config = dict(
    n_layer=10,
    n_head=4,
    n_kv_head=4,
    vocab_size=8192,
    activation='swiglu',
    norm='rmsnorm',
    norm_place='pre',
    positions='rope',
    lr=0.00355,
    beta2=0.99,
    train_tokens=207700000,
    dataset='wikipedia_en',
)
Each number is 128 + 24 x the weight over its row's rms, rounded and kept within 0 to 255. Layers, rows and columns count from 0. Numbers have three digits each. The size before them is the row's rms in percent of the matrix's.

# up: layer 6 MLP up, 704x256, rms 0.0959, rows 685-702, columns 0-255
# down: layer 6 MLP down (transposed), 704x256, rms 0.0849, rows 685-702, columns 0-255
# gate: layer 6 MLP gate, 704x256, rms 0.0932, rows 686-703, columns 0-255
up685 094:119115118160114075089152122106151126134152136141116143142108109111132132161119124117129117115083137140102094141093157154089108163127099123087134068183156113160158115111190119121139110112136143171148124132155147142125136160112143124062148137119138139115147135133082116120116126129120101151120100146114119097149119094101144120121147137103165117105104140085120117134141130118149142079102184093091130112109180145136148100107128105125092154146131117149122108118117144136140113145128104130148120128148117129058115163122109120162148169138087167147139108138122123117129079138138161139101155141093130105136134099157136141098110117099123118065153123112137151112119110114076171120128103059167122168171151166104136111085110157154137142124139138098128129131111148116173089124158114
down685 093:123141114155129085145104117099141131136148148145084130150158137089137112159119110116143168075118137111180171165179143099099113146132132150150095161119127137133150122128121084106147114077135125149144133099126124130060106112130133143141121140130138152155113152096175129122126126122148101146157156132155149106154118151168163124106131108140107074120131145162114087114146116118162123143095113129092200152104131109161144122116148195076131139120143142095130120146078139144147097056135156129132104130106154091111131136110072121100099139101100152106081122111162141084126132086108116114139125091096129141158130151158115155139137148116089128103132103138156110115143127062135117141172134075141108125129127111152131124097143127138110129128139101124139118155102127143125119121113118
gate686 096:151105123139110137147138104109145118099125134122087131084100094115079137123187175140133133152081166169123109096146142144132113088131177117082123131133091118141112093132144139135124136120119136107126139098112140152143124139147112111140115092074132125107121161073146130152096142159116132097143135075112119107102122071151143129142111105129093087136108129117112112086150097141175159083121131109143138163126144147121117136088121112116093152120123150096133129139127144157141172114133088137128095164082148144090138157128148114133124134128092180157150150101117094082138107118140178106148125141138114162130167098132099127162151124102119102144171148112093164118078122082126108122155153150142106095153131119114161145118099100132135138120114110146069117161101168144123125120144156
up686 103:150150122158106107085121109133167098142132137153086133085122129136106127162156115149135184168126139103133128152126118102156129160144145137085133146118145109143135162179146090156118136140159124156142126101113117097121136070131086073145103164112122135142138177086131143169125141131158121161145140120130106159140142146144136139144102125137180152121124137092144130129149115145129140145093113119133143134157186137116123123113147133126101136124095116141129100102112155119131116163122107142125151108106121104154126164114121157137081161116166103102132082111136192151137132173134184118082117145157106082136156113146111105140108117127154099095121092107116095093128106166142171107114124120138165130150127161140079114106131158170156101116142125151149146183175142120148142084149102
down686 108:154128134132135102106161139129184133119111142133101151182108165125136134058169120103112190149149132127157157160139150110156174145113125124110125118141115138123154090123145113128144088094128127152091145133115117142112137097181131106155127147148100128095164097158118195107143124130118151152117108098094114141081162146101179127172104157140143143167145136112159128138154157162132085127158122159138135128129135096147132129115124125085135120191104139112141141142146088147112080146124108126089153126075100145126135155124122139082064129104126079102169122124141132110109107113129135131114128127150127134125135123137107113194085139146117146115137112108147129124162133164101147104153074122128139125127104145117093139148110076111147106139115115127112095130121114140113153117086110
gate687 104:141132146106157137128156175089150108121174119178173143088124111134147099113107174141134167135144149147123156120098169130115084131152142131128087130178153090121115151080096092137146130107151094182132145159155120087100143132103150100113146102148110128131099161118103111134157094131119096157150135135133133081121102142109084114125190123123108110125117100164089139107107159135138138150131130102097111103122072084102121131138127157112148119131079123143127163148121113087135099113131134149116126168092143106097154124135129134135148173111112090126120128108077097137120151121131130168105126105113125097117130134121147103133165079140176103148089115147101152155138164089126144087130120127097141132118138124119114097118132124145109104122146126140126124071114093147067119114117112
up687 097:085164152127157130139191161140050160147137106107140137126100169146098105158118112131116167163106124128174120137109069137129122145142143152129137088097106148139123100107140162141147122127120134087158146148119123119123083109107119147140119146114138167126120163120149123094114102139163098139153121141117136120151090140131122150142161137144170123140167124148132098132115119108137109150138124148111135135127139120127118104159137065144175174129142161119095133122112178148118146142130191130102124117194137109114129133124141162158147130126118121173110147152115115109127119133066112155132127143132108106112136144129150133090119155097116120100184131082087174106131101120156111117151105104123120117120096150137106156162156113137177136117149160128119075162099133189104102153129129
down687 096:111111141120181141152107155139118111125130148147131129158088082199103111097107125154099146153102120154095133129091134100169156125151132125096148127148119080138147131139120135137137159115134151121120128122165132121114151134132121143158138171140157107147119129117139229105120154141122151172122178080145137126135119132156131104120099153127129111122120126138144119128091131080109110082109085127134110162144119148153113156101142143128047123151084122106126171144106161126107108138135128123111111112120150131129125133136090118102119154165089094109108089104128144093137160101106137176107148149106156105117130092121153135135200131120070137081104135130134159145178123126113143148134095142100137131103153127123138136141150141155099112102159138131146115113143088117127129124110079
gate688 102:155091142140114123106099122107161133130118132125149095085136135163100135127092147133109143134106151175097115143090135121092153108108131148133139075112119155075131138118133140113138139100141158073151139133164113185143127114159125123105149137105139166157141132106106156088190159123159137109165143095136121132116140154119122160143094132111131144144104141120136124145094135095100148149185112108156157125162101099156145115107111107136120119154151100138145099093099146120128063124154110108175120115102116138126170133149125079142137135123122107176087151141160118125150124180139149119115139137137104111087097109121082140114163140119129107153086087144132117146120168093111173132132086145174137141158112116152147131089125108120140118142167121168152096152150088138128129167111097
up688 101:133058112128119101081141142091104153123156109128092153104137150099155118166132099154126131113123108138148065137114071107125119135108104183122074118147150107120166138085117153128149135106140129137134128106157131105129111133130153122136147164137116120149136120124116123136120140145133140197164108113075112126141139077131152114111139112131115149123112167099184155131126140123114132138125121127130152142141116097132153133104161104103175094166156135116155144155131105150155104103154148145134119105143130103181114132123150141149137113171167109127134124137106117157084229127126143120118122148119126077121150081121090128146116116113162110143103083132132133098138121143109140140120088136133120100103161118132181128137122100126129144115122089116114074151112123114163119078125079
down688 100:110124167151123117101136133152123144141115148081147107127125134047143110146083114105131108126108130124126138157097125150127133120098123108165148121132189151087135134130098159112170145117115107107153099109162131112167138086103172167113143123121138147148127121099109136119117164109160127111160109142146149106123093152149118102129108167160118134132144115136145148141093141137117113097138146083143109160131076151127113077103098140122142111068143108097114167112130108157133152126155116137120118139132159131153144110164156139107116100156143110150118113113143118133082129137144169101171159136136104142093131127126090134128114149139139149143112169095137141163096109118150053114086105162113121115064102082108158133158133180150132092155164101138152118121099107111146133159098107
gate689 102:097075126119121138157155193106105150116117154133103106177120124151087142142111100082151140111151126156104069126124114143136094130139119130147168134163127140112080151137105128145118149087119158123136123144116104133096161143138104117093082129117123149093125165136108133109137101101102155147115115158129165114149131115121098149122146116155130153144099145090142113156128127136174130140128105109110107116147175144147127164139120151185161136138119115110137121085130136132103143086121135165158141084138119145107073100103128127133168119115163124157107142133116119093116107140140113137127139073079089117093135141082125182105158130120115123164118137131129122160114181139106127130101124163119180133091101122153139165143157145126048138134130144107140144167120154144148179129133133
up689 103:089102141127133113165165137120094151126130073125116102150128127155154161101117093139140143183096076168158120107140119129148104114109107139157115154153154149090158099128100139093114130125158156123146129123147121109114126128110107133111099161056178143147153136144128105120081124120106165092155127108125196101134101175131138141122092121115114138154086113114177122127123130159154135116102114162142147106128175097174133126131138128159166142126161145105144146112195092145129129164120116129134144119118131167119150118112119146095163120144181135139135127108124119107129185132169144169135096103154131116080112152114099120131080149126100137161128127136166164083140117142106120108145085141113156112102132151140112087134154124139142167152166136142122138118109135120128094111128116
down689 096:131177091123128180113103088123101112152137103156087095110147112093127127154148094159111175113149107107117120131136122165121128130160134135162115125134149081130128108121107151142128130140171125138161124118129145113155150076162065122133094131146129161125129085140126060139101160135137120120110175152167105151116093134104177091082116084149121105149156139133117122133141136138163109149135113135122134089104111096103127091119134132198128069110138127162151158107122111160139136125140115078095107161116152113175101098082167123111125100125156125117128127099165174138136129116132117142111127116138161137101150155177164079132105123121135145138120144153133108112135128121144168149114139134142090138169086112155119127103118133118158136098123130130124107146149101151096101155134111
gate690 094:162115089160143149162159107125155123110072154134129141149133101137088158125156109145106093150151151110082141102138123110111148107045128131139176132175102106119161138165138156193093103154161121122126133105096148130143128110153129093124080145132141117162108168125142070158152094116123134138090129107093143091126115100189115123134115162129132115115129115102132100099113116134119111102155126102083120121168103144123129134083134112084116106096146138157116082128149168121138115147105136147123115149110124117129079123127119112198124152140123152103153125122148180093158138117106118118127098145094143110140117084134114113129145136124141116136171107152109145106105112134093146102133117169147195152131145129140116145145149143131120130109128140142117112108122125108134087169146102
up690 095:175148166142130150101138113135149115120107120137154146131121149117118137123112125146118095136152154119101148146136124124101103089097149119113120143173142137160114150130118132160155134127127132146141141092083111194139155117154136113108130128137173140116151165086149135161113129127100070128140167107158146085119117110123080085129104147122130159137095136125088117074155157149150154095124125159111136101113162102109173109136135143083133108146126150142153129122152150140080088108160100153103125125146138096160144141099076133130124103099105130133163148125160192139145147176063148132095128120138146089116126119117147169095142124121127128105085142125134126101164169147114115101165105143168140112148147125089113079152141158125103129143105115146136135174171091097132134163134145
down690 094:124176097104102159139129095175126125113170158106139125113132146137141125118134159112152115133156124108125143122150112147138142133185100100129099105146149148098122100138159118133126135067137157116126145114086121137175108131089143110131137188168142132147123115115152113101156137132135122130107152074135165088118146117154110103110158120151139151121110143087094161097108147106133116115120109135061102079130116105137146097116121110096099091114158119125179161135161127126130133113116119127143153134159105080116137137140133124114144127167129124127078115137138095165136167119091108091173092117160146168157147142147122134158155112123131155123109157097137102090115165157125148126135128150145130130181105090132104121126132108121136172183106084104112076107146172129108095112090114
gate691 107:168159111143107146126132114088112135157136135130149114130072140108118115096102103139112111127109145128133154144101129130087133141149094162116132132116092104204136132131139135125123144128121178117180098133117183094115105117136128113157164151130171091124094119123127173121151146186155142137152063157148138078131153137103088089134154145139134168131077106144153139109112091109149137159150096116114079139129135139162097099145135135147114160142152088150138104149126105118118143071165115131132111128184070155140139117125143171131150142101100121168127150117139141103150162114148115123136143124148100128122175162093132136117100116110127166120113111116120091101129097112158136162158120146128163147148088124150143135137143089142118126114097106130092140103104089111134148147119113
up691 107:162118098150158078110137135180159100137126123159146148084117171126121100130108139114069134076104127170100101161096110163080104074139124133102141126089134125097173136125118094133150101144111144099078076094106130128149136127161149105079121155194136093165067111126124124157140107122130098123106120156123135107179111135137131118112170142124122129131083133120119149130135123121173087128092131140117071141174152117161137151150193098155126121135145127133160132099114140113085155131134101133072144149109143142123146136129142116143157161130132130141153143160121131128148120126122120092111109134131109136112136125129130162093139120140128138140094164092125130130151144120132130173147118172126122136146108132123144154142146122118144135128090120093099093136166115111133162157159106
down691 098:112166141151123130140184124099153106163122134147146111115113138151138128114144137123161140135093100113106137115171133124102124127130107138109147126119124133209106184115149087149113164139125153077152116117121182123105111100123175136134145146092120121124117150141177119135140096150124133140116096131172103162145097135120152137111106151111098112129102109158137113163123115104134146116185082157137079121121120183156136155145105126146123129140137107114086147081153110136116140163144129127112145128132125118135150156101140166133102157110184090155133133180113156135170093085128176096143156133123130105074120138146152127104110146136096101131119097133123106153110134190106152149144118132119096148121106106142163153156146099088125122117120095152119133103121107113094149170077110
gate692 091:141125143162077153153137123091144104149116096071154080137134110109146094114078093129119100133136117108177134109123111142089137167140146152090122113093104135131138110113119106128128080134095102122122185113151122141121110113093133072162124127124066137142142144148100120113125104135154118152141108121182159075121119101178082113113100162098098157143128141139118096134096129118108150095139139092110091148157103137128124142111133108134093117103103091157159151151071114142115116091128140164120135076147105114116133137123138118116139106113136162138142108110113126121164094146111134121116123131145130120125067131127134127136168140142123113146109125073109155100158135118128083176136136144162133167140149104143168120142117126096098106126144123073148158127138105087123104124106170
up692 094:148109139116098144122161113128137112123101152177141139183142138112107072115093149127094114147120148123115163119125127107163139097081146143119096139133128155151107124153104118138130126122110137099155163123080098150133124120144121101134130142153121140151148112092126106135086137117138147132133108115169130132098092123104149194098150141186179125177103139125148100093136108142161144095120152138107086138125109147120151103130129144107118115087157122157138167122140109104101147120133159141126135142128099121173145124161112152127110101145131084118165059100089155180142116155110112085155167175132132092165135166098127147135125088127150070150138115114159108139080120119120130123120162126132144130137101149147086145130139128150196119102129149105130129147107110132140183159121134
down692 098:131133144113121091130161123149108164139112118079154158126134118131166139129150155117124081106149115133100097154102116132116165089126119123143137106175142105138122159140163131161142174123071130147141117159130146117170168130121175124143108097134124065169113124071156091144123140146094078106112118176109106106148131169089081123145143133096127122103108079145093146147159134147123151119135149136118100131122135086138118139117114103115136095135104121119097160155081067114120158135110147154118144118209099173120156112145128133133141094148122140116145118132129117148126125133193113121107144109165165118125139130124130125120072119142087124135129104128100172143145113128114161141128127170148114090124119096135126153153157163098112132131115097129125119121147091136162138171112122
gate693 098:086147073087134143095106166156105118141173131124123163129132104155092161134096097129104145105137113094165097157132143146138126167121124145152133151127125101099102150113153123102111093098096127146138150099151140117141141153143148138199123090133131133143073104125139156114113144154090106132105178144152121130142134136114159122112140127116085078093119115100128154124141123131066132104155104102152137150138132144136123095139136116135123106111132135148126146129093113170083158127123087131100124127155174100100115143128164135111136146102131095125135085160136114124132073152115157103127112125135108140115109143109149125140142108102084089113141133135121126161141086120172154184159145180111126097117132106151106050161119094117108102137141131113135105096103083121153105089133123
up693 094:131137116144156136125133109181124118143153129113133142092085135126106120152139112135090135134138121123136141139159150098135154182155150087141167115124060158118105136086156143119078184128093136109111157157151137141138133139108135120119168147107170128130168115148142149131097078126116154159125122176158184114152124102110198109146164119120134128108106124141143114091103168140132168095137101114084172138121151158134156110114131100143122102110093140159104149072131138120174142150136114126117137126113117147135144113132112110169115139118124137136147101127136108127126135139131094101160121122091137106114097158129198115101110141095129175112129131132148103095143117093128152094159122087068153088156106128152138118162139127171128141154120150109122108140099143162143128169137150
down693 094:155124120174120164103080103121144128161130147154115132121130123113160148115104098170155155093075180112112145156134119115153092146105129129106172117166143090142173108098171151135152138150107144103111118132120130133093101104098129120153119125125115125109116103106190106138141159164128103121141124178129108132137109078117165145133125109075119161129095129104110151115167146118107115120145142121146163168164153170103130121184109078146152152134101104140110118119123100132110100111129117122118135183115110140150153124087128120139125176113129137139100138154178123126116153121090187127115113155107146122144111146079121101100107139121079152131132095090137121155153132138119141152149150104108144110114085162087123100160108132134096095147109149149116089154145119101141156103123148
gate694 104:155139152131146116107117175120105140124118104120101099083122148109109161146135157117117119131128126110148160062120117141105132169134107096164116145159134109125142147144135153106153131119119130131134154091173121149094148149136117127159144139153125103082098101128150106165092110125159168141140082124127166169110118119132132098138088146157163071137149097108130112144192154106103111068110102113129111113125081105107111140114166109158144130091131118163151110130121152099139130149128149105134123132102107117096075133149122104180117105121144103127183100090098108128110125153163132104139159142115134152108141115091112108147117174117148157158147191142159131157121152125116107146164125098147111131119118135134130103178089134112160135116093160114187119148147134109106097139089130
up694 092:080101142118148158124123105110119137109125150143116116129130181148148091140116141177114116090138117126097097136117116129100147132101152130134178112123167157177160123115146113177091149130165125123093094124131113145163123095135144109132128117156142108191142133119140134085082147144153127133093141120097105117104137159132112131146132157094145160142114078103108095110126143128085107126138110142129135158129125080134092148142140100173134141119108108109175170119107117173136107073124114113119173137134148142143132125092171135131106155119187120129137139099121136151123145101138094103086070145140180128117110096169070136095077144099140171100152138123092141124141117111113156114103099104102135102118103105087128102133150118142158100123123136147132138141095137156146140128154101
down694 094:142171102113144125132119141097123134166145166153145130127119115137110117097082103111152143150171119106160145118127129119187094103146143117147083156143120143118097156104152141157110151114143099082160185115126183169134095146120136136156125132128121140077144131120112106106124137081128146087129080106173098081159104099094140128123134136144113110126112132104132135139170106121164106157154110098101090172137144101145132128127125140193098142099145087103154150157138166124132132135093138134152081140115125131145120121151126133134151121137133173146144109126137127125103141150111109139142132101081123134098113121132153112118103178148148122115133147129107138140109194102136161091109163115136156137123105155125140156173087100090139107143119160113157106166092107103136119116116191
gate695 100:113133105153094137130154115096083121105164140121164090175169116160146099153112151140157162151104084061118102087178126138118110129142116171138117152114094124139137106182138130116126134141133113113157102133112121146130128144155108123132178110137125138132145175143085129114136129119089121119092129110164157140114117140153103099106149166118141102139110108136118210113121188105136122084140123128135103123124097112132146126103134139141106098092125161142104091080096104138135079155130119099133125120169125103121116103116134125140102105152123131106113107140138138129147130112126145119083144135133147140135098152094136125148071127098059102090149133133105128113103106143107143136135110092134143066149132148115107112136101158081135087157109092113150159112175134166142132127122140
up695 090:155137125089163146121153139122121130138114123140151125085114157135097133114149124152141078136092130118066140154123126156129085127120101104140117124132118158073101160120124104142148137118149101099141129136158150145126164088152151160115147129104118138092157131142089129125143154125187121148132169139154129121115193116097143137099132148147122153082124140141119150114145140085106135108093139125150133083134171167089131150164116113113115119111108100074115076103145136130174156094113127080158165095138095113124167176160112118133141110122117135090129170113157144159141091079135158147159104185114165127156143143163089125149130108142136132144095146153148155159119146160167153161133114118144110130133127120129094132112064158112139142135147137118133123115160164133116120145131124
down695 094:105106144132116104141151166131128132160155126147129113157127137140127145091137108138145136117097117116117166135180139110171124136163138158145142128135140137123132099137158140155150085101111122066107167115099124123104130116096142137141111124158114108111105144142128117126108138149113110135119092152103094103105110141122165138147130154154119148149125109109115105125137091140128126137165090182116114097111088139133089111098111114136141157141101098101165114127166139162107148096157142168157145155115131124134047100126098137113170114132105044152095091136127125096119139131148136119097155139164118113140159162135097144130124168083197131134096122118129109150120110091104093119103138079093130159167150147089160148169145128141153099152140116113105134096071137133144159162122141
gate696 102:150119122166120123099111130152144100107123113158145110175160131107104143129136150093115127128127114169110116143119140164099116140092132118155110126132151133117152100123066130134107093134104141122073102155106124108157179131119141151119123120136115157118058145103140134125107117163104145106127096084103134175155157093138122129133094146124085114156155152136100158110125152121093112133156112091134174215099147160142134071126114124143165110139148137114126115161122127123182118126112126084116134141100152130135128118068151111101126156123139139134146119195136138138107100095169131194102149129119114149136123101131142144121129111109152130123118131141143091157133110123105147085151167152127104106114106113140105130072157142096122137147121130136115166121150150096075137141144172
up696 096:115105123087143148113119117150104124186124137144119144144131133114127084144129145139126101155119109126112119111156110091140102111129125159090099128129095166097129134151117147134157128143105155142125113124129084154116164096120119113115048129129158137156110154138116061130177143119175129131118120113132063127116160164131152140117115148146125177141108144124130110087128126139152144151146118113125123098141128132133158157129169094135127099125144110132140119168135123135152118107126116121106119112089176139135118130122128107141173125126160125126141124131176107095128126139127134149113115129147082113055140109166094142154171080136118119129148138129064170082131146126139119151193130139101106165105173136106141111095127075151147101157153117097170162157103123138172113178107122
down696 099:104027148133120150108176117133107153107169125148127134159115155133104152128116137105125114134090142124092139124090104156120157132093103098126105150115141081180168140149102120082160144138105118145158117145118153137065133132094144099114141148140156101158110144125124111107096113132102142159129137151127131140135126141136107128151116100156136095091145168139120115092118097120107095154151113105132147117113159110148137100115102131094124157115123148140120104112081142160118139090100169158079116100081130160115121099161118130114117110172083116064103130075103129126133136102117123105141123147153105148163128121141121117122150101105112142141138129117130124182130130145135133098134102167099143110110142119105149117151138169137137112123152174116156175157130079096086137112150154
gate697 097:168102179127143119123153123115136126148141098140111139075147144088110113161136107153132136107156072102120158144183145123166131107141131108104139106148095086099136101149171093174168134168097100129118131121117151116106105152134158136132125136119150106134074117129135155143125184082120096103131109137134096158140139123127104108142139126093148120164167105117099130155106166121154099166090139152110134094141109142141105167122120122149094189144091089132126145132107085150141115129141119102107125080091141155147158111097115090137153115100174118101081118152102116085102126091118124160100114117147108128117138101143105126153100123119100105136137099110099163128094118133098147151139139123085142126114146104126124126122136102145128144182099107153148127105150112182126136086117149
up697 097:122162129150097186139139166142140090142130128158085130111137139129105078098136123169076100128137140151129111109120119118130113162143124112100144139139121098132119105133138153141188151158123077129156090116130112177145161183116135173122110140126128113069116139142162137146120116088162129135140106104179109131128131160127141145137123147117095144151127133140116123143140106090121074176127172170077162126123115156115137151110110142124101150095100083086091109101135118106117128129123118137139151115081108127112160163110104094135172141101119134134123117171125114141153154138113123112107092084111092151153161126121081120158189144142132102104119115098136108087068124132131133145115120100108124171101133144123116156113101127151132146147108108127131155079141135125162100123112115
down697 094:152127115134173136106099108125136152170120104103132092138165124122142126168156127098112117121114130119152119107144121185104136116136142117146141124153124117089139138105103098151114141117174105123141093099136129119181130124086164137140109128149124147105134130144138045151121147072102121094114145075155112126125097116113108104133135170131110156099147129152095131117128100138120107105163139141110130134140105074107147093140119093166123185121078077124113141101160096120111119134135135105132146113162109140132132172116111139105145110124153138145094148149094093118152153151145121113130103098141121133100154130161126125135129131127174188097134142093121161133102081168137121157133113116134111120108141151128145128109157136145128147188109122211169112124130158093191138138109125
gate698 087:118133108126122141115181133097123138114086118109178102129142107136083136131128131145120132118123095134177128104136149166134133071103171123136140111110146153166145114148190120150115120094099135106092130124152145189111112120111142114133163135123124145154116160120126119162146106155117121107189101122128139164139142098128055121125125126122103130111119157111109114170127140110197142158164136110096121085146083141153145158119128130146194107133137139149144115150158130139129123150145107141127116115133084116083112143085120136181128123136086072106099157116121123084149159134138098096103118138156139103124136142157144121198132115105172132128141134109126093138127129170154118141114088121154145121138160135120149166123065102085125109155122102114116134152136149140115119145131119
up698 087:109129155158149124119161105146120144059120147113164155124115111163109112128137133108086144177107135109131133121066133096109082115103107127118134092117120152112121133143150174127106132122113116182129112127154151140154116122146133131121149142125125177119092093117152062123127105109099150158146131109120122111139092142142063158149145119148135118127103095159151131179125131109127092165123143124106116128142142159179145136113103172134125113169151136122142130109136161095145179129138089175134181159193131113132141088141086155121105096148090132091151141146100153153163141157093116142112157150137110093143114112073148110131133145127108137145117124159125150114164117132149119071110122129113155117128132140131178116121123111089107131143113117154132131127085128138151140116071135
down698 092:150095092108136119107094114118124079084117129143098130126087130120152117126135138111131117161091068112139114145184151166171124172097126130129098068166128129090142122120101100140135113114109162129164080106111092146156111143185114150104156126115126116130133098159132133142144152140142087115086160106138107108158134146139125147110132110171174112108113162151088170101143114092107122154121135141089131155146111143118120143187115137087167165135138144142126156149141083128125077116129153139098137172130117141130155127153163119130133097086095137110147099149109109076106144130133133167165140136144136117160163124163090126159116146112103122134147127146150143115098130163100133143143148139100138118130099153145117135150104159161097117146110101113103131108142139098095104111088092
gate699 102:121125134140132078153120145138146100122139069135131091193091159124076150105162127148128116120139117149107105108130153137157168143128116135155134063119123130103156142106126173121130149104126100117079117150100130125134121099178127153153171099086081118113105130115152140147111145148134116184134114129128153100159142140160159126134139159166094147180105118128141074143134155102168133149153162150106130153102157118111144125132082078128141114178099140144080121098154123147146167099127145130080159116159096104138137140159179104147155162129092144125091129142112124109116118164172109138108132149110132124136120175140082147112144103142125111138139112127160149156133119157180150141146141117124120142153091152125125146107115140128094167105121115098142142099124125114120140146118126
up699 103:150114102141125075134146128088109122123101129101095147111125106169117122118093153115128128115111149114179129126116143130139150104137094132117122185090098135150152153073174135102090157128099133108121169170140152103155148091115140124100130132129097092116144135130127155197134147124131080096121153098112150147141195115098107099124153113096110075110143120094116160143098145169097136125137105163132091155154123133118145126128142170153152130134130128146117141165128083119144148159152089149166114114089143091107152106127162153120154120114088112102114115133128149142121142130108141145105127141097130125113162087111142102144174121141169155154130103077104094178127138133132154144106179130114148128115113134139103113147138065105114126152135146145154107096152127091146114123149143
down699 102:140156162125131103128157115129120140113109103091152169122129098131092127105108143116124099097131101117142109137148099142126134090135098125177155096078097151127152156108123126157126130106127105071105137122132155118139099154146182135133160124106141127129143153109124162164139127149154111118153119115114168102157172104137127131138099117134135126154113097098115175129094142124117148163148124112137110141189157157107152146085083087151165100140114121100093146101102103093123140131114129166179126120166120161168141143127136099096165101135141167135169121126140106134110126192117120135129129167069165139150148152101118174126137104119110116126133099100096112111131166108147156162110131137113137143121128093133091132100176087120083140139142109146167099125136078098134128146150163
gate700 100:179098123164134117119128095135156118093087137158128160112134091125112135128121104138102157163153122142082140131132087090144102137112102145131136104138117122152141133101136127117152139130131127204106110150192113122149133118130092106129128156174131114164115122115139102119143105188136135154121166143167125115121194105169125109140102165157150118123175115126084110122155112111102140135118114137171147083104154114112122132164097144145157117098158139072147127076124117138118060130114097160114154119111150108140096143103102130133096181078102139137119102143102117117114096120123114140125141062124117117100101144124151117132143156141110103119119149131111110149118135121131120172123116134149107082140086137096130149129140158135168153146097111141150178116105135118106139159103159
up700 102:103174122139076168105161129119155180108122102137091124094082125141146109093141133130080142112122140066132168126134107120179103111109171103135123110111126154129150137093107108183130139089133158100108136132110110144110113155138128144117113129108167140165102165144124124100192114145118127156158174124137133126131100135127159122137109090111081144121149154125175140142156179138141100114123157121121105157158135108099120156123166140038144125159134102140164120109133154120163106143120108100127111122109139151134128121155137134142133125142100128142131173101152124115144113079112135138129111115066160103138121106138120150096100122096097124083139111138110136144143137126162139090094111152108146144093149130123086125121119140163103172119150122092137130117149123151118110151173145
down700 099:168165111146134103152113133140143150171153178124130137121118111209123140096149103120105111144104092151144129159123172126133138177139117123119168182152152090141149138165129134106162150156156108157097087132146134099138139182112091137113105155153079158131121124143106173131115114107161129125163106101116115074114096161139141166131116119154094119102124137126134122111109132148139116148103138113120108141149106167127136115145130115090155098136126138143196084126117141167137132091125110126108162153110165166128136177164116134114151119080153091168145120108108130104102093139126106185125124121123115121147143135135136149142139154111152104118154136074167139143121162102131109103132134157126136146091140116086128151157126120122091140125124135173153102143121119124127127084177145
gate701 102:120137102116144110114121119148121127102139122136156113136112153115132098087168136088153115123151110102140105169129121164112104105136101111085094110161190128128149166119078185126088098098132126137144136173107149141105126138094115174098123114131104106140112094139146108090148154128139122163142140136150173101154114120116132147110106162168168128143205116140121146135151144127148162126124124099130117142112151144105123141139082125114185123100127150116086124116078131146151105130119116156151146119149152134147105090148147111111154147165141151120111124107108122128139109182160064170096109107117133135129126102131131099172144098106151111128151155110157130158098123130171133121169110132117110104142185100105164095173156122162157129124136133141123146104143123134180167138102142
up701 100:152083135142160080142150092157144144142109175142123082112083091142141147134086103111097127119136139130147125092136144116139143162106133130131132160137105146135118153071142147108087140144157146128079103112155086107143108126087177123107110109133133125121117164113118122149120128144123154126090128162146084199159131162113121145154115155103121121157110118112111174139109104139153144126153153152144092132148089082116151144088130110120145077109146095157140142130171132104136074104136166072133113166143121129127144140146174123114112119117072155127127134126134130113153149158156135113150155111075129122139150153143120133114117125101101126135093175165100166128120130145059128145112130146122160088133124145119116145159075128148126121109136115105106126109134085117103145119102127
down701 103:096168154146157111144142145128118157131118151119124109119107140096096159103121115127132146103131153138120161121165116132120108125164093139117131170144140136133160147161155117139129107134112106108153083134138115129189082124140130135127140139144154140141087090134165160131138129164136104120165139146126130124094115126097171120105097125139115132148130109111108163138103182140145108102144094144105065157119190095115160139133160105113085107155114132123122160105077088120166112136146119112155135097134101145145141132151155158123153078110080118107134180142136128151126100150162109150132182142122071151153173108102158116086127112162154083118051120121117121154195131147148115140128127134119114107137100136141113119144167142138128129131144106133158142117171147093109138097138140
gate702 095:151141116122122129141120117115161118096094116120121166090069123144120109137123133113122127111110070111140120099142145070072146154144131115112154152137143118082133114081135158147133114077139113164158142133109144144146139148131148170144177097083150117142175098142097131124119088137126115147142109145128096169093113120163113113154118114132127110128131136136175118095105094134128109132144112099133140165097123118115150096121099102126127146144126105125132067156106090107100117167114089147120128137111115106098148099170123149102145180090163140164161121110136113093138123127161114128086165069141139124129146102127121104104111114118114124091112124088158122166173123118143178105125116097134172152121137150145111141145150155119108157114145138131125124155163060151153114155112167
up702 099:092105143088116159142115131118047161136150153152124135135147106119115135144123147115125091132129145111128185134122147140125103076121167135115120091159145114148103154123137168107115164135106166133110128134158132172126098132095161119114133130120075111106103130148126136130161134104142108136139102128122135132132148122156094135176138131122107091107116134147100119131149095092124150134151113138103136151105134113128099124123130123144130127145171147107088132155074148116145098138140179075142093126094119133144132153126123104105113119127161101099130099117049148091102100112108130119130109139087116151111175155158113192134137139114125155156126091101161182132120147141135146149162125149092127130098145136100129138169082152164106097106154122120190103103125182105154152152113125
down702 099:112110157102107120157122169103120094129135121142123118094140138083142127118140168139123092138151081152135156155122161151132112139117143114099104131165096155138126168116164100098139179127125151159139116152094148084092048143121137106125133140124151141131115147097142133143139107108131111102126122103115145178054133142155136146122150158103112109143140132146121150138141152181113129134133141118116127115079084107113146132123136128140099185148115137149120095119122127119196094115125132118182138144132148114128129131126089172146153131157155052116156148104107128111131121134101133169124117101116129106099107123105133111125158113117101147149139109103112150147163146145122152111120142091106134114137141139138082141181122104128099147131150116150178169106085080177127105161118164
gate703 106:114120094138123112121098135116130177144147171128142075124116083163080105130172121153161106152111120128152125120102142162129144138129110132122133150130133082142100117139170112116108135158133178105094138144139145143093139149126068109156141098157147123139118110094092126117124136145145153110109104124120097188112142197160134077111091135107149140140135092131137111118112139057131129123112134162196143098083136121140115104117137120175132148153094124121095082141132134107138128169150166110112133156137126128125166149140086156122098114154094120145135113128159132080128124127110136140150120119110163101121150078112150139115124112162113130114174133136099142135121166082103162173121136167123159133115117138144122144109121106114147099114136119101174134127157103172177134127105116